Each number is 128 + 32 x the weight over the matrix's rms, rounded and kept within 0 to 255. Layers, rows and columns count from 0.

# layer 4 attention key, 256x224, rms 0.039, rows 228-242, columns 112-223
[[165 148 166 141 100 114 175 165 104 141 163 111  57 154 166 125  86 175  67 114  92 155 104 139 127  75 160  85 136 128 167  96 110 162 103 145 182 139 187  23 143 116 151 167 137 151 155 149 112 173  97 100  98 116 138 129 189 119 110 158 103 197 125 135 157 139 115 128 100 149 178 136 112 119  57  31  93 134 139 102  85 181  89 184  78 129 117 122 100 105 134 112 100 143 108 131 180  88 174 186  95  74 117 124 105 112  99 136 132 151 153  90]
 [163 149  67 133 114 129 142 128 198 153  95  64  89 111  87 136 118  98 138 182 110 149 142 176 172 112 206 179 101 120 108 120 125 140 119  78 153 108 139 155 102 229 187 116  63 150 100 127 108 103 165 119  99  66  71 156 144 148  79  87 109  73 140 152  98 108  85 129 103 125 140 120 137 153 158  77  91 116  77 165 132 125 114 156 165  91 116  91 153 129 114 108 137 154  81 135 158 136 170 155  99 164 150 132 145 149 126 110 115  92  73 129]
 [133 120  82 185 106 105 134  82 137 155 122 181 153  83 120 146 132 161 163 138 125 128 149 143 111 117 143  76 138 156  94 148 125  91 107 128 143  69  90 125  67  51 195  97  84 136 137 152 106 128 132 146 136 112  94 117 189  96 162 150 128 133 133 143 177 160 103 155  56 160  86 146 139  82 112 208 145 153 113  86  79 142 144 140 138 146 196  70 105 126 125 111 142 137 103 135 132  86 153  81 136 138 119 127  99 123 122 115 106 137  93 108]
 [177 121 122  66 108 150 151 103 152  97 173 104 122 139 158 136  89  99 126 141 153 164 139 162 144 123 138 139 120 107 118  87 121 125  81 124 111 154 119 160 109 233 127 105 121 148 112 183 150 143 150 126 109 100 138  49 125 138 128 126 104 110 165 173 127 101 133  99 198 110 190 122 111 135 132  70  76  56 189 157 146 138 117 122 140 108 106 123 186 139 113 110 227 157 157 131 136  97 157 171  36 156  86 159 129 125 117 138 128 113 112 150]
 [124 149  23 108 126 134  99  86 131 113 146 165 121 120 133 105 114 123 164 107 187 111 131  95 155  70 110 129 167 143 100 164 117 135 121  96 128 115 151 159 100 118  73  92 107 146 123 156 138 159 152 157 178  53 140  88  94 117 168 129 122 206 169 138 110 113 117  74 121 188 151 162 140 116 160 107 117 107 121 127  73 121 115 106  76 103 194 130 153  94 130 126 202 153  92 155 146  99 168 161 135 129  52 131 135 158 117 162 124 165  91 105]
 [187 115  90 147 115 147 140 144 146 122 175  98 140  97 128 138 135 129 146  99 176 141  99 131 137  86 201 124 168 145  91 163 144  57 104 144 189 163 166 126 133 101 123  66 123 132  96 166 103 130 124 119  96  86  94 104  75 132 192 108 117  88 130 204 162 167  95 158  82 102 148 165 155  99 165 114 160 150 123  98  72 121  99  88  89 165  98 161 109 135 133 106 169 122  35 138  83  77 143 101 112 150  97  99 136 138  91 100  54  62 116 154]
 [146  99 125  70  92 126 107 101 201 139 126 123 149 141 148 172 120 111 222 133 103 223 177 113 117 177  98 151 111  79 107 108  97 189  99 119  78 138  57 234  85 114 185  99  99 155 127 122 162 124 138 125 122 112 137 140 106 126 127 122 145 166  96  96 148 120  76  98 202 159 109  62 119 138 147 153 140  98 151 165 147 113  68 140 127 111 136 136 150 153 106 133 200 143 140 150 120 172 146  71  87 113 135 125 152  63 123 143 118 108 105 145]
 [ 87 121  71 125 171 114  76 108 135 104  72 217 156  85 157 132 123 112 163 133 116 131 170  95 146 152 108 211 175 118 146 138  87  95 118 146  80 137  93 144 128  47 129 137  60 134 159  92 114 145 129 123 125  89  69 113 139 154 174 147 135 157 101 170  94 132 153 110 116 152 104 121  91 122 111 204 158 123 143 121 112  91  74  80 117 153 118 147 100  92 160 140 123 178  93 143  86 150 113  60 200 162  92  65 172 139 137  94  92  88 129 119]
 [151 142  81  56 159 163 151 139 185 149 159  66 137 119 107 144 116 158 153 124 147 114 125 148 135  85 150 164  86 136 130 100 156 121 151 135 117 140 146 168 104 255 120 121 160 163  94 104 128 132 171 135  74 111 103  96  79 162  52  83 127 106 110 145 134 148  92  95 157 116  91 123 136 150 172  28 142 125 147 161 158 167 103 111  93 126  62 155 147 139 118 149 114 125  85 122 158 136 177 139  68 112 138 133 174 141 115 124 154 115 104  93]
 [210 132 125 102 126  88 116  96  94  90 123 183 195 152 101  82 106  84 159  67  94 108  99 114 144 136 108 201 230  56 103 107 104  92 110 122  62 178 105 185 158 231 121  73 148 100 163 164 169 125 160  89 153  75 131  38  76 102 129  96 130 201 112 161 130 125 119 153 172 179 128  86 177 150 128  70 113 167 164 194 149 107 141 132  38 131  81 148 246 145  89 125 169  97 112 120 125 159 188 131 122 143 112 103  95 111 126 154 162 130 133 138]
 [127 107 155 137 158 176  89  95  90 117  98 107  92 170 150 118 100 103 127  56 132 201 144 135 128  67 114  83 148 168 148 139  93 110 125  90 150 171 104 147 138  29 136 105 128 105 118 171 173 127 131 148 143 146 108 111 125 115 128 134 133  97 138 151 176 102 143 154 131  99 150  68 100  69 103 191 128 130 111 119 105  56 135 103 106 115 156  89 161 164 173 146 125 104 125 100 121  88  87 135  79  95 101  67 112 121  85 123 103  96 120 139]
 [119  70 120 202 138 122  52 142  90 120 126  96  75 105 171 158 139 140 119  87 106 117 133 106  84 141 159  80 127 140 125 157  89  61 130  87 110 116 155 120 122  24 120 131  71 117 185 140  95 194 108 113 163 160 172 124 131 103 167  69  92  90 146 113 165 141 174 155  77 170 149 118  91 120  49 189 174 142  99  58 141 120 131 109 101 191 145 176  25 175 219 102 129 138 116 125 129  79 135  85 195  75  77 156 176 146 129 123 105 106 127 124]
 [ 59 108 181 115 107  91 195 159  59 155 165 125 117 154 132 127 130  79  54 143  98  68 142 116 119 128 134 112 144 134 114 162 158  93  78 126 137  80 134 150 134 113  67 176 240 159 108 192  75 135 153 150 150 147 139  83 179 145  87 125  53 152 201 138 182 132 141  98 179 113 160  94 152 172 146 110 119 135  85 132 116 159 173 150 134 148 177 129 139  74 177 180 111 116 141 146 167 102  99 104  76 127 136  74 143 173 129 109 164 214 166 165]
 [147  94  71 126 138 141 145 115  92 108 121 166 133  92 140 159 140 201 103  69 146 148 100 115 160 101 147 115 130 118 107  75 117  97 133 162 136 119 177 145 109 101  84  99 182 141 150 142  76 137  81 121  86 151 184 128  99 148  81 137 139 109 117 152 138 157 137 157 114 124 118 124  89 118 150 121 123 165 114 167 119 144 118 114  75  86  55 144  99 160 160 149 111 132  69 131 125 161 108 134 164  65 171 109 191 118 115 142 128 197 105 122]
 [165 104 107  65  80 141 187  88 173 113 173  91 161  49  72 100 117  65  98 105 138 174 115 140 206 108  81 197 112 119 120 108  89 108 140 162  93  93 129 149 111 255 173 154 130 119 111 157 115  73 120 149 117 120  88  72  83  88 120 123 138 137 126 123 133  66 111 115 201 152 135  72 142 103 178  23  80 123 132 160 193 134 166 135  76 181  82 130 207 178 135 154 188  87 176  90 135 159 142 215 113 136 158 172 194 171 193 154 162 111  88 112]]
# layer 4 attention query, 256x224, rms 0.0395, rows 229-242, columns 112-223
[[126 147 144 122  95 137 156  50  99 148 103 149 166 135  73  94  84 114 152 140 115 163 100 147  91 101 109 177 130 109 115 180  95 117 139 156 137 138 126  62 184 116  61 141  92 153 166 215 173  69 158  97 111 106 155 147 128 114 149 100 162 122  63 142 162  98  87 177 147 154 224 162 148  52 129 126 187 144  92 141 156 112 135 116  93 218  82  94  80 195  93  83 122 177 162  84 133 148 102  95 106 143 136 179  71 116 144 120 145  81 127  82]
 [127  98  98 175 137 144 139  88 114  53  66 100 111 108 151 171  98  76 106 117 138  92  61 136 113  86  80 171 151 134 142 180 177 104 138 105 194 140 126 125 128 136 116 158  63 150  92 148 173 174 152  99  86  95 118 191  80  70 117 129  98 106 143 179  51 165 199 131 142 128 126  73 130  89 147 118 112 169 122 178 122 143  98 178 138 164 168 113  90 118 140 112 154 162 111 101 164  76 148 180 166 165 112  25 199 128 104 101 150 154 140 170]
 [137 133 119 113 108 127 125 136 127 171 145 124 199 168 124 126  89 153 157 102 111 153 191 121 117 110 135 126  91  99  89 112  86  91 151 111 115 137 142 120 174 191 179 115 101 112 130 113 104 124 143 110 119 133 101 151 129  72 190 129 145 153 110 106  71  69 167 161 151 162 114 159 119 194 153 171  89 131 127 128 175 119 113 164  96 140 190 125 134 117 110  92 111  99 117 138  88 176  92 135  90 130 163 149 115 129 119 119 142  95 135  66]
 [152 122 157 128 163  91  93 157 181 180 126 132 175 114 134 120 129 110 147  96 100 112  66 120  96 161 158  87 171  83 100  93  99 117 131  76 167 106 135 145 144 140  77 149 121 146  99  96 194 194 108  95 154 144 106 136 117 123 224 113 115 102 101 133  61 135 241 126 167 100 148  71  72 160 135  82 141 120  60 144 170  85 100 174  98 117 152 151 154 108 145 153 113 122 135 103 136 120 179  76 143 127 174  58 122 154  96  93  70 107 146 157]
 [180 102 138 126 155 141 144 125 166 154 135 178 118 151  96 189 145  97 116 125 119 144 108 103  89 115 111 113 136 146 115 169 181  96 153 141 213  72 117 127 164 128  58 169 133  91 141  91 106 138 106  91 164 127  88 146 123  91 163 125 138 135 149 113 145 106 141 119 194 200 182 130 128 113 122  99 141 153 106 152  70 116 109  76 110 171 103  49 109 105 157 115  54 133 126 111 125  81 127 106 109  99 150  93 181 108 117 149 131  48 172 105]
 [149  66 135 145 140 110 116 157 114 110 136 120  93  90 120 109  22 139 131 112 182 109 118  85 138 141 112  97 155  96  97  64  77  97  89 123 136 137 127 122 188 155 168 147  77 131 141  90 131 127 148 110 146  99  84 100  89 117 155 128 118 126 144 189  63 158 153 147  97 144 134  72  99 140 105 151 154 145 148 113 165 123  59 173 123  58  95 133 178 132 143 101 155 110 171 131  43 124 178 150 183 131 107 103 149 138 114 159 107 133 102 133]
 [138 104 135 129 116 155  82 120 206 183 157  75 101  67 148  87 137 188 128 147 106  97 100  97 135 187 206 110  81 113  86 148 109 140 107 100 139  90 140 115 144 103 170 163 160 175 100 141 119 108 122 116 171 144 138 113 135 150 163 131 113 130  93 185 141 136 117 139 142 157 119  65 146 110 166 140 155 124  31 119 106 137 121 145 187  76 106 134 153  95 140 125 144  96 142 101  91 167 154 109 159  86  71 132 130 142  73 123  66 107 156 127]
 [116 119 149 132 112 134 135 125 145  89 149 136 101 134  81 113  94 125 159 164 183 110 138 133 103 124 118 167 116 151 107 159 172  73 152 137 114 129 103 158 146 178  80 151  90 135 104 171 103 146 140 103 130 126 140 104 108 106 140 132 157 111 120 147 106 105 102 209 141 143 159 159 121 130 136  75 142 156 137 103 102 156 114 109  88 139 143 128 132 131 160 147  82 135 138 108 113 113 150 113 108 140 131 163 135 120 120  96 139  97 138 118]
 [ 71 111 140 179 134 122  96 235 133 168 119 127 147 131 142 134 190 138 173  77 164 111 144 119 110 133 214  51 120 111 137 107 110 124 124  63 121 112 188 128 110 139 142  83  96 118  74  92 100 127  72  98 142 152  88 155 124 164 175 112 102  95 178  71  99 155 188 149  88 159  80 124 101 127 121 169  99 112 123 159 141 146 141 128 131  70 155 112  95 111 140 100  84 174 136 139  44  77 143 158 193  91 114 108 140 174 124 126 125 179 118 102]
 [192 101 155 127 144 116 143 193 175 127 148 148 170 162 133 136 131 199 116 147 132 162 166 129 174 142 163 117 125 155 113 113 112 148 140 116 114 123 128  81 182  64 154 158 112  81 126  64  84 136 126 191 116 125  92  79 131 119 141  73 115 126 169 123 129 122 172 137 157 120 153 158  84 130 135 225 138 135  96  99 168 154  55 122 134 133 184 164 128 114 148 157 136 159 129 163 145 109 115 104 112 164 126  64 164 159  98 133 153  76 121 201]
 [200 125 151  90  89 160 109 111 148 148 144 168  54  87 151 127 167 148 167 179 157 105  88  91 165 185 144 102 102 142 112 117 152  71 125 154 144 132 110 135 101 139  99 151 128 117 163  96 142 186 101 140 136 132 110 158 132 151  85  94 103 130 121 171 152 112  86 133 160 149 133 100 165 150  81  88 110 111  88 160 112 128 115 161 119  72 100  85  77 112 114 168  85 110 157 131 161  98 115 127 131 107  67  95 169 213 171 161 141 106 152 184]
 [147 150 136 154 145  89 102 136 121 109 129 150 156 137 115 112 164 141 159  80 169 159 141 117 140 121 172 111 108 146 150 177 141  91 111 163 134 138 137 200 106  62 137 141 163 154 115 207 162 161 121 155  97 103 117 194 143 116 103 182 158 126 132 120  91 189 119 156  95  72 145 125 142 176  74 115 140 143 143 112 161 113 135 144  90 151  93  97  85 106  39 183 141  91 135 140 193 126 110 108 164 254 153 133 131 128 107 131 133 168 149 130]
 [ 94  95 157 153 118  94 125 103 105 107  92 135  57  69 100 127 125 119 173 100 138 127 122 146  75 159  76 137  95 204 123 167 119 124 173 179  93 145 104 117 157  87  96 151 137 145 123 187 102 144 122 124 152 175 147  98 131 103 172 186 116 101 120 146  96  71  58 127 166 136 164 125 173 150  95  66 153 142  93  89 121 165 143 201 148 126 124 167 152  79 149 157  90 120  83  65  86 109  88  76 137 123 115  86 156  73  72 173 159 128  93 132]
 [129 111 159 122  91 100 139 190 167 143 106 121 151 142 165 153  76 110 165 121 116 143 137 130  79 126 120 130 129 108 150 127  85 135 142 156 112 122 108 111  90 140 129  68 108 159 138 130  94 182 136 137 133 132 129 155  87 184 209  97 156  75  88 102 110 158 125 130 106 169 151 119 116 157  85 119 133 130 184  73 115 187 142 135  92 152 123 106 103 179 143 151  93 163 105  79 125 114 116 132 153 128 104 156 125 127 119 125 155 139 150 108]]